Each number is 128 + 24 x the weight over its row's rms, rounded and kept within 0 to 255. Layers, rows and columns count from 0. The size above them is the row's rms in percent of the matrix's.

# layer 3 attention value, 64x64, rms 0.113, rows 56-63, columns 0-63
size [ 76  88  90  92  87  82 100  96]
[[135  84 104 118 121 135 108 143 148 106 144 167 124  78 113 128 105 162 134 119 145 102 122 139 144 113  82 141 107 129 129 130 130 156  98  88 138 142 143 126 121  90 102 145  96 107 144 164 140 131 152 100 183 134 111 103 189 119 119  81 103 139 108 136]
 [136 122 141 127 142 122  95 135 186 109 140  80 169  85 153 139 117 122 136 117  75  90 134 126 171 157 171 123 165 148 120 152 120 134 131  59 139 139 107 133 109 157 127 101 105 124 109 137 144 132  98 127  96 113 125 121 126 156 141 115 145 103 134 110]
 [132 140 130 123 193 160 134  86 114 125 124 133  95 141 109  90 129 137 102 104 127 135 122 133  97 111 101 139 119 134 122 153 128 108 148 147 136 120 141 107 122 171 134 114 116 135 150 152 145  43 133 105  97 110 143  66 106 152 114 115  95 112 115 147]
 [148 130 138 171 117 126 162 133 119  99 136 192 112 151 146 141 146 147  76 143 156 140 171 137 127 123 130 131 123 125 116 147 141 136  99 149 125 131 129 150 126 110 122 197 103 143 149 146 120 127 146 123 163 120  80 180 125 149  92 155 141 143 124  90]
 [127  88 102 128 120 132  90 105  92 117 128 168 126  89 132 150 131 157  80 124 147 149 179 108  98 116 111 135 126 146 118 159 165 125 127 140 114 152  86 137 134 101 148 173 146 108 165 126 138 102 115 128 127 185 106 112 137 116 133 151  98 135 149  93]
 [114 128 102  97 129 115 113 124 130 138 124 161 129 116 131 137  98 131 195  98  97 103 120  97 148 129 157 139 128 142 152 113 152  71 121 140 146 137  96 157  85 107 147 111 121 161  95 144 132 112 102 155 119 164 173 113 115 123 118 126 138 194 122 117]
 [113 156 145 152 164 118 102 161 145 165 115 116 111 102 150  94 138 100 143 145 134  95 134 147 110 137 133 156 146 116 101 163 132 114 140 157 141 124 153 137 116 193 123 124 149 103 146  75 119 141 146 119 114  98 139 148 173 102 111 138 126 140  85  76]
 [131 167 163 126 128 107 130 116 177 162 109 122 111 164 164 125  85 102 126 147  78 170 114 144 118 131 134 116 127 153 121 169 126  75 121 150 129 145 136 155 120 168 119  77 137 134 107 118 148 152  90 150 121 120 106 123 147 124 111 145 147  99 105 102]]
# layer 3 attention output (transposed), 64x64, rms 0.121, rows 56-63, columns 0-63
size [ 80  80  83  81  95  71 110 101]
[[133 143 127 138 116 186 162 135 139 121 117 111 133 142 116 139 168 172 128 103 156 131 114 114 155 160 140 102 118 148 138 124 127 103 132 118 117 128  97  89 122 127  98 123 129 170 133 147 149  98 126 100  61  98 125 116 138  91  89 118  85  98 150 166]
 [120  92 144 153 159 152 166 134 141 115 136 124 147 170 155 121 122 144 107 133  48 136 118 133 109 165 115  86 145 128 131 163 142  88 105 107 120 101 144 129 126  79 122  82 126 156 124 103 130 157 128 141 141 141 123 128 121 137 178 111 150 110 115 105]
 [140 104 136  89  99  98 118 152  65 153 113 120 142 165 121  99 159 143 144 135  68 109  99  92  94 109 126 128 161 140 142 146 146 146 136 168 123 131 148 140 108 145 148 108 137 116 168 169 152 143 114 114 155 143 123 163 122 134 136 113 148 152  91 129]
 [116 124 101 136 120 131 150  98 167 143 113 105 108 116 127 185 125 115 143 137 182 132 139 143 165 125 134 115 119 194 125 149 116 168 156 133 117 131 152 107 134 141 125 138 134 120  79  82 140 161 163 134 155 138 133 130 132  83  72 119 138 138 144 148]
 [131 135 136 157 121 185 152 135 110 108 140 142 128 124 105 151  95 127 129 136 176 139 156 129  84 136 131  92  88 174 151 114  96 134 127 127  87 156  99 100 128  96 111  76 116 118 135 121 154 102 112 118 116 124 132 127 149 120  82 101  76 125 141 125]
 [164 135 108 179 138 138 154 100  90  97 127 117 110 100  97 122 142 122 137 124 158 150 179  76 137 166 115 102  96 138 143 107 117 125 103 128 120 128 122  94 123 125 111 105 117 134 138 122 148 129  78 112 116 110 145  92  65 126 110 140  94 121  98 111]
 [111  94 153  98 132 127 107 133 101 166 138 151 147 136 112 118 124 117 119 153  86  98 129 144  95  87 124 157 145 170 132 143 126 107  92 111 146 104 104 126 104 123 141  89 169 113 144 147 114 150 153 177 139 116  83 150 152 135 167 176 144 149 131 116]
 [ 97 122 152 127 120 115  94 152 119 152 141 134 138 134 136 129 116 116 135 137  52 104 129 143 114 112 119 113 129  77 142 145 116  93  95 122 132 144 110 146  99 141 147  63 164 135 144 143 126 149 160 189 151 138  92 127 160 160 133 154 131 121 155 126]]
# layer 3 MLP gate, 192x64, rms 0.193, rows 0-29, columns 0-63
size [ 98  97  96  94  74  94 106  95 106 105  86 104 103 103 108  97 100  94 106 103  90  98 100  95  93 105 108  94  93 108]
[[166 110 114  93 100 174 158 109 172 118 113 174 161 162 129 109 136 154 120 153 147 128 132 155 126 115 120  83 123 121  99 144 124 142 146 135 165 129 102 126  75 157 130 145 128 127 118 143 112  98 103 148 152 106 111 144 139  82 124 122 182 109 120 116]
 [ 94 105 141 132 107 143 102 140 109 130 126 111 149  87 155  71 130 107 125 114 138 125 135 156 133 120 145 154 127 126 118 120 106 154 161 143 161 115  85 135 138 124 104 164 161  90  92 133  52 177 122 120 126 155 141 138 174 119 146 142 141 125 114 139]
 [125 138 122 121 138 119 136 147 133 116 164 182 122 127 118 121 148 104 114 160 153 104 133 157 141 144  90 118 184 128  83 124 120 117 140 106 141 145  96 156  94 110 102 115 121 144  74 118 104 119 157 121 117 136  95 111 140 131 168 127 153 165  72  90]
 [112 157 129 115 152 140 140 118  99 106 111 131 125 110 126  87 142 101 133 134 141 160 147 113 113 100 135 153 138 113 121 133 175 174 115 122 119  72  82 134 178  83 102 138 136 127  98 180 100 137 134  93 134 130 108 166 125 125 153 135 166 134  99 111]
 [145 125  90  82 137 158 101 151  81 122 121 156 112 143 102 149 148 167 140 126 101 132 155 105 115 130 133 140 112 160 113 145 133 133 118  99 124 128  96 138 143  78 147 156 189 143 102 139 148 140 148 155 132  77 112 108 136 107 148 175 153 131 145 142]
 [103  95 125 129 116  85 156 155 136 159 104 117 128 107 160 102 138 161  73 145 149 115 157 163 146 136 101  94 171 146 134 140 133 115 159 103 152 105 117 118  99 113  96 158 140  93 101 162 136 171 124 113 133 126 108 158 130 141 148 175 116 139 133 141]
 [170  88  85  88 149 134 117 127  96 157 164 127  92 147 153  83  95 149 107 157 126 125 140 143 141 114 109 165 117 162 118 131 132 130 165 146 129 101  97 123 168 149 160 132 145 101 141 136 108 149 144 108 147 111 103 102  98 128 129 141 103 114 116  85]
 [132 146 126 202 123 171 122 126 127 155 167  99 141 158 146 144 131 126 124 111 141 135 151 134 147 134 118 119 151 154 125 134 119 126  95 123 139 104 112 107 110 117  90 147 148 147 124 129 103 164 106 132 139 126 131 177 176 139 110 177 125 183  82 110]
 [134 101 120 115 109 116 144 148 124 108 108 109 113 101  71 130 160 123 142 127 138 149 127 114 127  98 113  84 186 140 102 124 123 157 141 145 118 141 101 144 137 121 174 140 126 136 139 130 118 143 100 137 127  51 128 122 179 146  91 124 159 131  82 111]
 [177 126  95 163  87 135 129 129 116 135 191 153 142 156  70 121 119 132 115 116 158 128 129 117 108 113 149 151 129 159 143 149 152 164 114 101 173 109  78 147 103 153 135 119 180 126 118 114 130 116 125 108 156 158 128 134 118 117 155 123 109 141 144 118]
 [ 94 126 151 163  94 132 124 142 122 121  98 133 106 131  97  87 151 159 105 103 110 151 162 182 103 127  97 123 112 132  84  85 157 143 167 110 163 115 130 139 156  97  99 120 161 130  96 163 131 142 146  88 154 127  97 119 114 118 125 105 122 134 140 125]
 [149 104 129 110 130 113 124 144 112 119 118 124 153 130 141 104 135 159 114 122 146 131 160 173 150 144 116 150 144 193 123 129 130 154 125 134 165 115 117 130 127  96 124 111 150 100 132 155  68 155 141 141  96 142 107 115 163 135 139 163 163 137 122  48]
 [135  75 129 129 136 110 110 114  91  99 125 160 148 112 100  54 121 139  60 120 147 156 154 159 119 121  88 147 181 153 124 137 140  96 120 130 131 113 154 136 113 116 107 142 123  91 145 132 140 143 140  93 153 111  96 116 151 124 127 129 139 116 119 127]
 [144  90 105 176 136 150 153 112 165 113 132 140 150 152 120  81 115 152 108 193 161 127 179 155 109 120 128 129 152 150 120 133 170 121 168 126 132 103 119 104 143 148  80 146 154 122 143 134 128 137 158 130 149 108 123 165 107 133 116 153 147 139 104 125]
 [134 109 105 169 138 137 166  95 130 110 137 113 117 122 129 145 124 167  94 135 102  94 181 170 140 135 107 132 160 163  93 138 139 114 132 128 146 106  95 135 128  87  81 143 188 110 142 121 118 126 133 135 129  99 108 183 139 108 124 129 148 152 129 104]
 [133  87 122 158 130 111 140 118 153 142 120 177 171 120 105  97 155 142  91  98 129 148 145 138 169 142  92 119 153 146 131 115 123 150 174 121 120 143  73 173 105 129 106 118 167 126 115 141 112 139 130 131  86 128 132 100 121  96 104 106 140 100  93 147]
 [111 176 127 125 122 162 109 163 130 127 116 163 123 141  95 124 190 115 113 129 122 160 128 119 145 118 118 162 172 150  84  99 103 153 126  89 159 107 108 125 134 101 103 137 173  88 114 125 121 146 132 161  95 103 147 122 133  83 121 135 112 148 129 109]
 [154  90 143 152 120 151 160 132 148  93 122 126 113 149  82 132 112 167 114 110 159  98 136 117 115 137  97 121 182 152 115 176 119 140 107 121 135  92 109 129  97 107 136 166 148 147  89 109 143 121 120 116 142 104 102 152 174 127 122 156 138 142  79 136]
 [156 118 112  56 114 153 136 112 164 149 125 145  96 155 134 145 131 123 178 155 118  91 148 130 173 143 100  96 120 146 143 142  90 139 155  94 150 106 137 127 124 134 119 100 157 119 128 106  98 128 124 162 145 116 106 103 138 150 154 144 137 113 119  74]
 [103 142 101 132 121 139 100 133 132 147 138 146 143 130  94 121 173 137 117 150 142  88 167 129  94 136 150 168 120 152  95 148 129 172 137 121 193 125 117 175 148 143 135 161 169 112 107 159 121 109 164 117 126 112 144 149 157 141 140 121 157 160  94 130]
 [145 101  83 109 138 141 151 108 131 149 137 132 161 154 155 118 126 147 127 158 129  80 124 119 108 126 106 152 126 152 129 156 113 155 141 136 183 129 111 144 144 116  96 119 142 119 135 124  47 122 161  99 142 151 135 120 127 130 148 197 105 156 116 135]
 [171 131  93 172 132 163 124 144 132 115 156  93 131 122  93  96 126 112 113 152 139 146 119 127 109 111 112  96 124 137 139 140 132 161 116 142 105 104 124 115 121 131  68 169 167 173 134 136 117 153 155 137 171 108  97 102 140 153  87 144 127 153  96 104]
 [154 140 118  93 102 116 155  94 151 118 156 180 123 139 139 135 173 148 117 129 155 133 157 128 119 134 124 128 170 151 143 179 156 107 152 111 169 121 116 132 137 136  89 119 127 106 116 114 130 105 141 111 174 150 122 128 135 123  89 190 133 129  86  95]
 [139 151 129 134 109 108 114 122 113 119 165 181 113 158 128 128 119 137  95 130 129 107 127 119 103 114 152  95 173 141 142 147 115 178 110 123 170 147 132 170 102 126  73 152 146 125 119 127 138 154 159 166  98 130 142 115 150 126 108 140  93 177  87 117]
 [104 129 136  97 139 147 113 139 107 150 116 185 130 157 115 149 109 128 117 137 140  92 149 117 148 136  97 128 153 146 175 123 112 107 140  91 148  91 112 123  86 140 117 137 128 123 123 165  74 151  86 119 138 122 106 124 174 139 172 182 141 141 126 108]
 [135 132  85  94 128 131 144 146 112  76 127 165 135 125  87  92 135 152 163 171 151 116 160 163 165  89 115 137 134 166 133 129 155 182 153 112 102 120 136 137 126 144 138 128 141 123  86 128 123 151 100 146 101 152 112 120 139  99  99  91 126 144 140 132]
 [136 103  81 130 130 126 129 120  94 135 102 151 155 126 104 128 119 180 126  94 132 134 172 138 173 101  73 124 125 161  84 144  93 123 118 145 168 133  90 145 130  95 143 133 155 106 160 126 106 148 115 137 130 115 102 128  99 144 135 113 114 142 115  76]
 [128  98 101 146  68 164 138 131 108 136 133 109 119 130 100 140 120 149 129 158 134  81 126 170 162 138 119 129 170 126 101 117 105 121 138 151 157 160 143  96 132  91 118 126 132 111 157  84 114 185 120 167 111 110 103  96 114 132 130  86 123 122 129 103]
 [128 146 126 156 121 126 149 159 115 123 171 132 151 134 107  88 150 116  91 128 109  96 150 136 132 115 135 156 153 176 110 114 139  99  85 124 130  91 109 161  96 150  74 132 137 106 102 116 109 123 123 139 130  92 130 161 129  89  93 133 148 141 115  70]
 [173 127 125  89 124 133 121 122 108 108 141 122 106 160 123 143 133 148 128 149 131 108 133 130 142 147 134 133 134 170 152 143 123 111  95 167 167 146 118 132  99 102 116 196 128 123 117 126  80 153 160 129 150 147 103 127 146 133 137 131 122 184  89  65]]
# layer 3 MLP up, 192x64, rms 0.191, rows 0-29, columns 0-63
size [ 97  93  94  92  72  93 105  89 103 103  82 138  95 105 120 106  98 103 102 106  84 101  93  87  90 114 113  88  92 113]
[[146 130 117 103 136 110 113  92 134  86 132 119 115 140 113 118 150 189 162 139 158 171 143 137 142 156 122 144 149 133 132  78 139 138 163 118 114 135 144 108 104 130 150 142  83 130 110 130 118 107 151 163 149  94 113 148 127  69 160 115  81 141 140 104]
 [126 171 133 128 114 154 103 105 122 134 108 117 156 127 118  94 113 123 147 106  81 141 155 133  85 141 151 196  89 122 116  88 156 137 158 145  87 105 129 124  97 127 132 124 115 134 132 120  97 112 157 120 113 163 164 100 123  98 168 129 157 159 142 127]
 [130 135 125 107 110 130 128 113 108 135 115  85 112 128 128 108 126 153 147  88 116 143 123  91 117 106 166 131  69 125 166 129 153 170 124 141  98 117 132  97 136 136 150 155 145 129 160 127 122 132 131 134 136 100 178 126 126  87  78 116 103 106 189 167]
 [ 92 127 144 113 155 136  91  91 106 132 123 139 145 153 147 102 135  90 132 118 138 136 131 132 108 109 130 151 152 118 127 131 147 168  98 110 126  90 101 131 171  68  85 166 136 136  99 172 105 122 124 140 156 180 121 155 109 110 148 114 150 116  99 148]
 [199  87  92 110 114  91 163 132  95  77 126  93 136 140 112 134 161 136 139  91 101 128 117  99 140 114 130 125  97  95 114 128  83 139  98 132 130 158 120  86 139  82 148 140 136 162 118 127 152 144 111 118 111 121 123 122 125 129 147 146 146 133 143 154]
 [122 117 144 124 123 132 126 126 118 192 128 149 141 100 153  63 131 179 115 117 123 122 136 167 132 134  92  84 129 152 101 150  81 136 174 133 126 133 124 143 103 147 106 124 138 116 103 147 130 175  91 128 110  97  88 111 126 134  94 119 119 123 154 114]
 [152 159 141 178 112 124 138 144 133  97  69 189 139 105 107 157 156 135 129 103 113 120 125  97 129  97 130 111 119 128 147  86 129 101 115 153 165 145 120 136 115 143 143 126 119 168  93 108 133  60 112 120 109 153 142 137 122 110 102 122 151 112 135 148]
 [106 173 154 150 113 153 131 131 123 169 129 113 128 137 169 131 117 114 142  98 121 112 119  98 115  90 120  84  89 151 153 121 152 163 145 102 125 107 136  91 120 132 170 101 112 155 111 116 127 138  96  63 125 125 138 120 149 117 121 178 130 149  85 121]
 [102 131 124 107 125 119 161 128 133 108 131  85 116 118  77 130 134 140 157 112 135 136 119 133 130 109 124 123 151 152 111  97  74 133 154 163 108 132  87 124 129  68 204 130 137 162 103 138 118 152 129 140 158  90 140 139 156 138 107 126 143 139  88 109]
 [110 144 123 136 152 113 110 161 117 108 130 148 136  80 127 144 150 170 133 187 174 118 109 152 135 139 112 180 121 113 103 134 154 103 142 113  99 143 107 133  98 174 146  91 153 147  89 134 105  95 113 121 128 104 152 105 133  93 126 100 125 139 157 143]
 [106 132 146 154 104 177 132 120 107 104 113 151 132 127 117 146 137 157 126 103 136 132 129 139 134 147 154 137 121 104  61 114 118 164 133  98 164 105 157 149 140 106 105 100 123 169 136 132 136 125 132  74 113 151 132  79 106 168 106  90 133  83 130 107]
 [117 112 119 127 104 117 167 114 134 110 117 138 129 114  90 105 110 120 146 129 142 120 176 144 129 149  97  88 124 139 131 186 146 132 140 135  62 126 134 141 116 179 112 168 163 121 116 108 156 128 175 109 147 100 107 154 127 119 147 148 128 115  89 165]
 [ 99 110 139 138 129  61 130 156 108  76 114 150 154  81 103 112 128  99 115  91 125 155 138 134 108 182  74 140 125 127 117 150 141  99 148 131 115 119 108 165 123 141 125 121 132 120 143 110 116 109 158 146 144 115 115 101 170 130 109 156 150 104 159 118]
 [169  97 134 167 133 139 135  95 151 133 133  99 157 125 168  80  87 120  94 172 153 118 153 146 128 116 134 128 152 122 151 148 145 126 145 131 120  68 128 112 165 148  85 137 121 168 147 158 152 117 122 132 135  98 145 135 107 140 102 167 139 120 114 157]
 [121 126 130 168 172 103 126 128 145 102 125  76  93 112 111 138 115 146 123 110 105 116 140 139 110  90 108 136 136 136  95 127 134 113 128 157 149 122  98 108 108 152  99 152 131 106 120  94 160 132 126 105 143  68 132 187  87  88 139 148 172 130 142 137]
 [118 111 156 105 166 120 108 126 106 127 134 129 127 116 178 157 165 104 147 142 125 131 150 130 117 132 115 133 169 123 137 124  98 122 120 128 145 110 151  89 119  99  79 131 147  93 124 114  95 169  97 149 162  85 102  97 132 123 106 152 186 125 174 126]
 [115 136 130 117 138 149 105 154 115 145 132 146 118 117 121 136 157 125 113 108 116 154 143 116 165 146 105 180 139 136  81  71  97 136 140 104 140  99 140 104 117  79 117 122 182 105 135 131 108 151 109 145  78 122 176 104 153 111 127 172 119 122 124 100]
 [125 132 112 144 147 140 111 141 116 151 146  79 105  71 186 124 148 108 100 147 123 153 130 119 162 116 139 178  89 113 120  92 117 127 141 144 127 135 119 125 121 119 124 135  93  76 178 108 111 154 142 115 128 108 123  87  84 116 154 115 125 127 155 108]
 [131 119 133  99 110 147 135 164 151 115  88 152 134 132 139 149 175 120 121 119 145 129 164 155 133 150 111 107 155 101 153 150 107  85 104 140 155 110 107 135 131 129  94 142 128 129 170 131 155 137 128 150 111 116  71 129  98 163 130 142 142 108 129  48]
 [112 118 133 121 131 144 113 144 150 152 101 133 133 127 130 143 165 108 112 121 132 113 141 136  90 147 158 159 107 128 113 157 140 151 111 127 183 156 103 125 164 145 137 161 171 109 109 175 133 127 169 111 117 156 166 146 153 154 162 158 160 165  78 125]
 [138 107 116  99 130 142 166 124 127 142 134 115 170 167 148 136 112 120 142 159 112  85 117 104 112 138  97 133 130 159 158 193 127 153 139 125 130 112 121 149 117 110 107 106 108 120 152 135  70 128 178 106 156 155 129 123 106 156 132 187 136 147 110 150]
 [165 102 111 121 158 131 113 137 106 116 165 108 111 162 124 105 143  89 108 123 128 186 135 154 140 114 102 129 116 128 164 113 129 117 103 164 149 133 114 119 146 167 101 159 156  90 119 113 119 135  93 127 153 123 152 117  96 127 122 203 107 140 108 157]
 [147 168 135 104 124 115 125  65 138 126 159 133 157 146 147 149 112 108 102  93 114 129 133 121 123 155 140 104 149 113 135 222 146  98 112 104 143 106 106 148 113 125  90 160 106 144 127 137 133 121 141 121 152 135 134 112 135 135  88 161 124 123  87 114]
 [ 79 127 102 144 144 136 130 143 129 144  88  94 141 112 126 136 131 145 147 107 119 119 134 135 168 141  98 153 107 110  96  97 120  86 133 120  60 118 131  82 175 135 164 118 126 130 140 132 112 117  75 120 125 135 126 138  77 120 145 131 129  89 168 131]
 [111 103 126 164 142 126  85 104  90 144 124 112 108 130 126 186 136 155  84 134 134 110  92 152 146 147 122 174 122 153 109 123 106 107 161 106 195 158 108 116 117 104 145 141 105 109  91 111 129 123 122 142 151  93 133 114 134 128 167 134 155 105 139 122]
 [114 126 142 153 138 139 110 137 148 152 146 105 139 144 111 147 131 129 110 115 177 116  97  77 116  74 102 160 125  97 140  92  69 136 145 142 110 134 122 163 137  99 146 155 126 124 103 131 134 140 126 107 142 135 148 184 145 147 175 170 121 134 127 162]
 [109 100 110 137 146 125 106 119  95 160 123 122 126  93 123 152 118 169 160  98  88 140 161 106 148 115 108 149 122 117  93 102 140 115  87 141 124 144 109 126 121  81 132 105 112 122 152 119  82 133 115 113 128 106 123 133  81 177 145 108  96 103 138  71]
 [160  83 158 125 200  79 140 144 121 101 103 104 136 152 165 146 109 114 131 118 119 160 128 142 154 164 155 165 113 151 171 131 128 146 133 155 153 148 128  90 117 148 128 143 138 117 100 114 137 133 120 111 138 124 167 136 142  77 134 135 108 156 136 139]
 [ 80 133 138 127 141 135 162 116 118 107 117 139 139 128 152 124 137 103 113 117  98 131 168 111 146 120 154 178 147 143 159  59 174  87  86 117 122 105 130 147  99 146 111 117 104 108 102 112 109 104 118 157 114  87 140 140 145 125 132 158 139  93 108 104]
 [115 124 130 154 139 119 101  97 127 164 132 137 121 126 137 130 153  87 128 107 114 139  90  86 134 129 137 163 114 118 159  88 136 119 142 108 134  99  74 172  78 112 156 121 110 138 136 108  97 113 119  79  96 110 150 106 134 124 127 137 124 114 164  69]]
# layer 3 MLP down (transposed), 192x64, rms 0.179, rows 0-28, columns 0-63
size [ 99  97  85  87  88 103 105  83 104 109  94 119  99 101 117 102  99 107 102  99  85  98  92  89  98 109 103  89  94]
[[116 151 159 127 140 105 130 168 135 151 170 122 123 115  91  98  95 138 108  92  96  88  90 150 110 109 126 137 113  88 127 178 134 132  81 125 132  82 112 117 142 155 124 133 174 128 162 128 111 115 127 114 119 153 153 128 115 147 143 130 152 115 180 112]
 [163 108 187 115 122 162 156 120 182 127 130  96 128 146 130 101 144 140 117 126 112 144 141  62 103 144 165 134 140 145 117  97 103 102 104 171 169 112 123 110 130 159 130 124 124 172 158 131 165 141 156 159 116 150 112 123 116 125 121 132 134 101 140 132]
 [124 149  87 112 120 110 155  94 142 118 119 149 108 136 126 135 157 170 107 150 156 163 120 135 110 161 116 134 143 207 129 178 134 154 123  99 134  97  84 135 122 137 127 124 112 113 130 127  97 149 156 131 134 146 123 127 145 160 122 122 179  85 100 140]
 [110 113 129 164 111 109 131 179 120 114  91 107 140 129 129 135 114 118 146  94 103 145 151  94 136 147  96 105  94 101 130 127 107  95 111 171 142 119 118 115 146 123 109 103 104 198 119  85 148 108 127 145 107 145 110 131 118 180  90 146 141 103 101 119]
 [107 121 138 123 115 125 109 150 131 126 135 135 145 155 161 171 113 127 133  63 108 138 134  86  98 125 120 144  92 103 139 137 105 113  92 141 140 198 105 115 116 153 143 142 186 134 166 140 144 124 124 177 136 132 123 136 115 149  90 147 131 105 157 146]
 [167 106 131 144 128  89 150 115 134 118 147 135 148  99 151 136 119 119  99 146 121  92  97 119 144 124 138  87 138  98 125 103 105 129 159 105 160  89 172  98 190 102  87 130 102 118 128  89 143 110 109 122 147 124 117 109 102 120 155  74 148 126 137 116]
 [125 119 137 162 167 105 133 117 179 175 144 150  81 153 148 101 113 141 131 130 127 115 155 155 145 137 121 174 173 128 115 132 106 112 132 119 142 115 128  99 141 105 140 109 205 160 134 124 100 116 136 137 164 129 136 137 125 110 125 170 158 162 136 118]
 [136 148 116 138 130 106  92 115 158 152 128 115 152 144 143 134 110  88 134 103  75  96  66 125 183 166 153  97 128  93 109 131 107 116 129 117 152 131 126 119 144 135 132 125 131 126 148 118 141  98  80 138 146 124 127 137 115 139  94 143 117  75 111 180]
 [153 112 125 134 183 136  79 135 144 155 150 144 138 109 139  72 130 142 149  94 131 126  87 123  91 114 178 111 121  67 132 123 158 102 148 109 144 164  89 130 125 132 152 138 150 143 132 131 116 135 145 123 145 155 165 133 138 145 106 100 140 107 136 163]
 [107  97 119 153  98 129 149 132 118 112 167 125 141 122 126 146 174 102 138 134 133  92  90 129 140 115 115 164 164 122 133 152 124 128 119  94 161 158 137 160 110 141 134 103 155 127 149 151  92  85 127 114 134  72 120 141  89 165 129 136 140 175 167 102]
 [ 82 113 132 147 115 150 112 118 106 110 116 123 123 107 130 142 134 134 142 123 125 121 116 142  89 149 122 125 140  55 152  93 125 120 116 159 145 148 113  93 160 127 109 129 172 172 131 121 191 138  96 116  70 169 119 133 129 128  99 144 162 138 118 133]
 [103 130 180 103 112 132 158 122 117 136 161 125 140 138  97 118 122 135 100 145 111  96 103 102 144  92 129 122 163  81 149 120 156 110 165  86 134 105 133 128 114 155 138 141 142 156 144 156  86 110 125 147  97 114  86 118 111 148 151 107 130 159 158 179]
 [116 112 148 134 191 127 146 121  94 100 158 124 171 173 111 127 131 111 114 108 161 112 122 157 117 177 126 151 103 130  96 117 139 146 143 135 148 134 110 126 109 148 122 163 138 157  96 124 138 165  87 145 118 153 131 143 105 105  80 110  91 124 170 136]
 [131 142 127 138 112 148 133 117 156 141 144 140 133 140 127 159 138  99 146 124  97 146  97 115 121 147 187  91  89  87 105 100 113 104 106 134 127 123 114  70 168 151 144 127 174 166 159 135 137 121 123 126  98 155 183 132  92 135 112 142 160 135 132 145]
 [129 104 118 145  77 119 110 136 119 101 120 141 138 112 131 113 129 110 126 132 109 157 156 108 106 119 121 128 141 125 129 119 152 140  66 132 138 143 145 139 101 130 154 135 127 126 125 144 113 149  58 170 123  73 105  90 117 145 142 100 145 140  76  68]
 [112 145 161 158 118 145 147 144  90 132 150 102 157 127 152 121 104 172 105 118 115 122 110 115 174  61 100 146 102 130 125 157 114 174 148 176 141 137 176 153 140 129 112 120 129 111 110 141  96 103 122 125 138 114  75 137 125 125 141 150 150 115 145 123]
 [111 171 118 146 142 115 147 153 155 150 165  93 151  94  82 122 139 117 129 125 114 125 107 112 156 107 150 137 133 128 138 109 137  87 115 101 126 114 154 122 147 144 122 139 152 139 154 132 110 157  47 131  79 172 120 114  91 127  96 125 129 142 139 159]
 [142 144  84 116 127 123 108 130 150 118 139 170  94 126 120 167 126 166  91 103 129  85 127 151 130 112 140 152 110 151 145 146 144 123 116 115 127  96  89 163 106  79 125 111  84 124 156 178 172 140  82 118 132 147 111 162 121 135 120 140 155 130 110 134]
 [134 154 161 117 111 100 158 153 108 135 127 148 132  95 153 131 127 132 147 128 106 126 118 134 135 110 101 114 138 127 129  87 155 155 107 142  90 185 120 163 184 113 175  86 161 101  81 129 139 153 103 117 112 167 112 140 143 146 134 134  87 121 111 127]
 [115 170 155 120 126 116 115 122 145 130  96 102 149 124 165 157 147 184 131 116 154 179 120 156 118 161 128 134 116 147 127 126 103 108 120 166 115  83 173 115 159 127 146  95 140 108 150 144 111 145  82 120 108 142 165 127 151 138  85 119 100 105 113 110]
 [134 136 114  99 162 111 122 115 146 116 103  92 132 107 132 172 118 124 163  89 118 113 126  76 101 119 157 158  97 127 134 127 148 145 136 187 121 153 167  83 134 128 103 107 124 116 164 103 104 109  98 114 144 145 160 113 100 133 103 119 114  93 120 166]
 [162 154 167 100 147 156 134 144 119  97 140 115 161 114 127 143  84 121 148  92 130  95 112  82 101 135 128 156 134 130 136  96 189 118 108 109 135 178 107 142 137  91 112 110  99 163 137 135 133 144 121 139 123  98 145 163 141  98 103 154 138 128  95 140]
 [125 138 153 171 138 105 141 121 103 152 145 120 127 121 122 138 143 105 124 122 131 141  97  89 144 136 172 126 109 110 140 131 106  85 142  97  87 121 127 120 140 104 192 151 159 158 132 150 179 133 138 144 142 156 157  89 163 100 112 137  87 128 153 162]
 [115 138 142 120 101 128 130 108 144  94 129 113 124 172  87  88 134 128  81 133 123 135 100 130 158  80  81 119 119 133 141 155 136 136 132 101 122 137 134 150 151 151 131  77  92  94 142 116 112 156 152  95 106 104 106 155 165 119 108 126  89 165 154 124]
 [155 115 144 118 132 164 150 156 125  93 113 124 143 119 114 154 121 118 120 108  71 142 128  83  79 106 136 116 168 121 166 110  99 142 127 140 112 129 128  98 104 146 147 103 101 125 125 148 103 156 161 162 145 111 133 134 153  94 174 170  97 122 153 154]
 [107 132 109 149 127 105 149  94 117 114 109 153 128 151 157 162 164 123 129 100 148 115 150 139 116  95  97 140 137 117 154 114 117  93 131 128 197 138 135 135 147 100 132 146 100 162 138 149 152 105 156  96 136 137 113 118 111 213 143 112 159 141 134 134]
 [ 93 114 108 187 123  94 156 143 135 107 106 101 132 146 143 144 127 120 174 137 115 130 132 114 136 114 112 155 120 147  65 147 147  91 141 141 153 156 185 124 119 127 156 158 136  90 151 133 123  95  98 127 141 112 134 122 128 139  82 134 127 167  92 143]
 [132 102 136 135 118 157  78 149 132 166 157 129 127 146 108 125 175 136 116 132 134  85  93 124 166 125 155 123 121 111 130 131  96 142 163 109 116 118 139 131 128 100 155 142 134 123 137 129  81 153 130 110 103 154 164 114 148 103 168 155 126 118  54  93]
 [ 67 153 134 125 149  98 110 158 170 122 131  90 118 102 123 144 163 132 141 125 134 153 143 139  73 132 152  93 139 129 103 111 143 125 100 123 124 146 118 171 128 127 110 126 132 143 147 109 140 116  58 117 124 139 133  89  77 133 117 133 144  87 160 127]]